{
  "n_layer": 8,
  "d_model": 640,
  "vocab_size": 32768,
  "norm_eps": 1e-05,
  "positions": "rope",
  "rope_fraction": 1.0,
  "init_std_qkv": 0.0237,
  "init_std_up": 0.0237,
  "init_std_down": 0.0,
  "decay_fraction": 0.905,
  "final_lr_fraction": 0.1,
  "doc_mask": true,
  "train_tokens": 1066000000
}
Each number is 128 + 24 x the weight over the matrix's rms, rounded and kept within 0 to 255. Layers, rows and columns count from 0. Numbers have three digits each.

# up: layer 3 MLP up, 1728x640, rms 0.0315, rows 1460-1470, columns 400-479
# down: layer 3 MLP down (transposed), 1728x640, rms 0.027, rows 1460-1470, columns 400-479
# gate: layer 3 MLP gate, 1728x640, rms 0.0312, rows 1461-1471, columns 400-479
up1460:147140183063133128113180141153161079119083115168148119114068104164149133144103123164127114146131114127127127172159076125103105149101122134136125129099152138089110131163110151142145141101146107101126119139139124137123136139114135110072129132
down1460:139102098156126119131126143120151127092149129110121118133148155078117113165095109123177154137111118122140129104128164140103135168158097135104101108123105097131085121164100115156127147147133090128173132151095138078137101145063146123147170137
gate1461:157106124127141114117112106133123137141166133183157130119120186136131123131127119101118085142157108089138129078127058159150103085104141089161124119152136125122114109091109108097152093108117136134136122083149121158133125147149102114115111099
up1461:149132143131132100134138129157116113099136139109151163129079172119115118148096126099132107142137150141097087128150095112145126117182163116152129133150113090169092122159101134107115164109181095111114111084124104098091141145163132116132127128
down1461:135124131144112168104152150139099088162194135106150103133121148112129162157134108110154131137119146136112133116111134142155139161121078131157121140109121184081109139178150145148139125115093137170147149104120135115155163127146148118158094099
gate1462:104144101138088097126121121151138140134083083190119102171159127136188135095162092097134128114115147142141156146127139101165158163137105150120121137137121062158117120090177119102107096083122132107134162054112112128143098141137173165167105131
up1462:120085125097131156135159100108083126096115170084130186150095141119113112142157150110127129098140144127151107162087141136107130114131140129127118131106125126092121079141066098093135142134153136158135109158132098161135115174103086139104138108
down1462:133082106116124150091127136140148101078113113143125120165149141134114105128075140100114118103118163152132120109082141111118146148131102143140132081138133111148120139128118119135139104094121136133095095117137125147134097131091098187146147147
gate1463:164142136166180135132108148097155159120091108152165089133068086147128109131127119104152148149160131167119132120140104087149149119191078118080148139136147154148105108133120150099121145125057111109124131099123090118155125070146122130124149117
up1463:166125099153134124139150092142133113146145113142101142089145125136107146131105135092158147114159146083103124181105140125107174120139109112121169149134144136158114150146130115120096130105134118138084168118125132162160093107109158106126128089
down1463:158154142154152141157133129128103123162086168085146128127086109133104086120099096140132193175123129160134150126145093126124141160100083146118071144117153132155131143122153084161169091144148151145142141123097089146119139109128109111124172170
gate1464:101124083167151107127119092088084158115127100131132082159167142149132153158133148097113110117124104184131133112154165128169123097132095093093130176079148162148126098144065138071113139138169119147111143093115141127103069113116161138128155158
up1464:123159100180131140135114097132160098130139107160136114143147145152118140197154098125116107091111157160112079104164142120139105124155140160144147151119143168134166106153120117117124092141101134105148132128085143143125084120158131117171116128
down1464:144082110149128131129126166157132114121122158120129143108113117110130113103106090109139172174130125089163137165093129145120118185112150125170128080146098097150124183126158105181133093119124109121119144129121135134149171134109115133117109102
gate1465:142130152122108138125132090134135133167166131152148123092103175102131124118119124099130156138097137105155094130136100094126105138149125139156154132117123083114124139124130147148131135173138119143118151167116172160103136136155155132183154110
up1465:123078146078123120154148108165118119112132086121163111083104125145112152121122141126115113131146095158135111170162120101085162120095105109138139131123127129119174139116092115118170138124157126107145169156165114110140120123125138110110139165
down1465:155119120134164128144099113135143125154146143171132141094162153096103120144106212140168141092148088169131090089125134107144110124141163112098149096120095144142074149119107159121095111143127119156126140123131152149159117123143118113134098122
gate1466:091121151111139110097085134109118074141128149130108118076140122088096141138151133090147147143080103118095160134129122148154112135125133123130101160131149141134137132107151141128136108164113125133096141155111120103104150098129130131124143096
up1466:142146163134102127106123124117124083100111102101112108108141123164103175192174152109160174124129126097124118151117098126131134147089131147144166156147093137107095134103119126111100173095152131133098118158128121120150125147132123116107126128
down1466:100110103141139122125124111123146130145141103127141138184103126122182155093119201122137111090170134145114114122124126159125117123155094120114119113106116093132122126123115099103092127115094123117120097126140125123152137124147133045131123120
gate1467:149141095104160113115130148151099146140130121137100139140140117158161121126156118102155114144128076135125141170137114160110143107104090088119124142082147133096112116098091112150146156120096105137131158145122145102173141133134162136112161115
up1467:195135141106144127109090143162148116121103112136123117123100146089126159173148106111132134144152083131127173118152148148108100117096123137105076142139104130126146103114157140096111153129150123087160158153115099123141120071152108146125118088
down1467:097138123120126131136130142109185151127128146163087105111125103084115106146169133112147146135153108123129119137131098123126125116171119122111132126118134140122128110118123141116091138123087152151106085108095113160153128122177123116125158104
gate1468:129127133105114109080106117105144165159083104092159126189169126137099077139130130148099086136108110117132188087125097131113095119106165130147110164143157100147126152080144151116141138151085115082118145102121141145110155152106114156129148144
up1468:095136105120141099193106083115131129111113113109116140142130096147131117140142123146087144085072124163097103148165128121106169099143104115152120139155127163123159121143115126153153144124132126137132140130163138069144122174155168127088127087
down1468:163112124131122114121101117121145104160129094102126133144114125088168095148087086148128088156204132176113137125093167123146107097114104177143133134103108106090112153109172136108151121128072126125136120161111123161156119098174148095145117113
gate1469:171147146126154115080168153137195120110077117121134093108122170120147124108123084139123131157105123150116100115144096163107111150162127162106124128115089118141146137094128187090154127127115138104130169132115142138133119079114111164135122114
up1469:107116157160111152090149155127108111137155127120153104142138087145172118137093127162115110116143113079143140162113117123115128157103108143122139163141099124138127137149140109174127087093114137135148108121111141130145117141106143150129165142
down1469:134102170134130163116140134128096130149115154145119130133097111148090102161122099145135164141159091106167136134148119108129128121108128129128119098161110141106116115160116120139121163107119134138117161137140087112136147070133128113117103125
gate1470:130136127146080120110112098135167115127150147138159160149098136119105148128131107100154097116062132080112129175112135153155156132139106088125104106141126107102129135090143127114108134095132141148154151108115159155104147127120093114136078103
up1470:132134148088178130062125087120158132163148114095137133111131091149128158142123143146125144131097123143131138154133175110117121128060113123106102138113172094142130107145107109067121088131091082096152140123165131133148125105163142218126152076
down1470:093123179140097105155116106130086138093158123083150074109098090186137131144106078149132128176122150131122121114139136151146112076088139132139144130155102161092123105138117129178113151093145119148095117112150135102090110155153139161129122130
gate1471:104115151116140089073117107172156137119097117146088137098133124126158124124111095122101102176106111127085148165074140163151119125073130143109187135146142115109161109112092126147151118176123144160125127138110103131090115196119130113105141144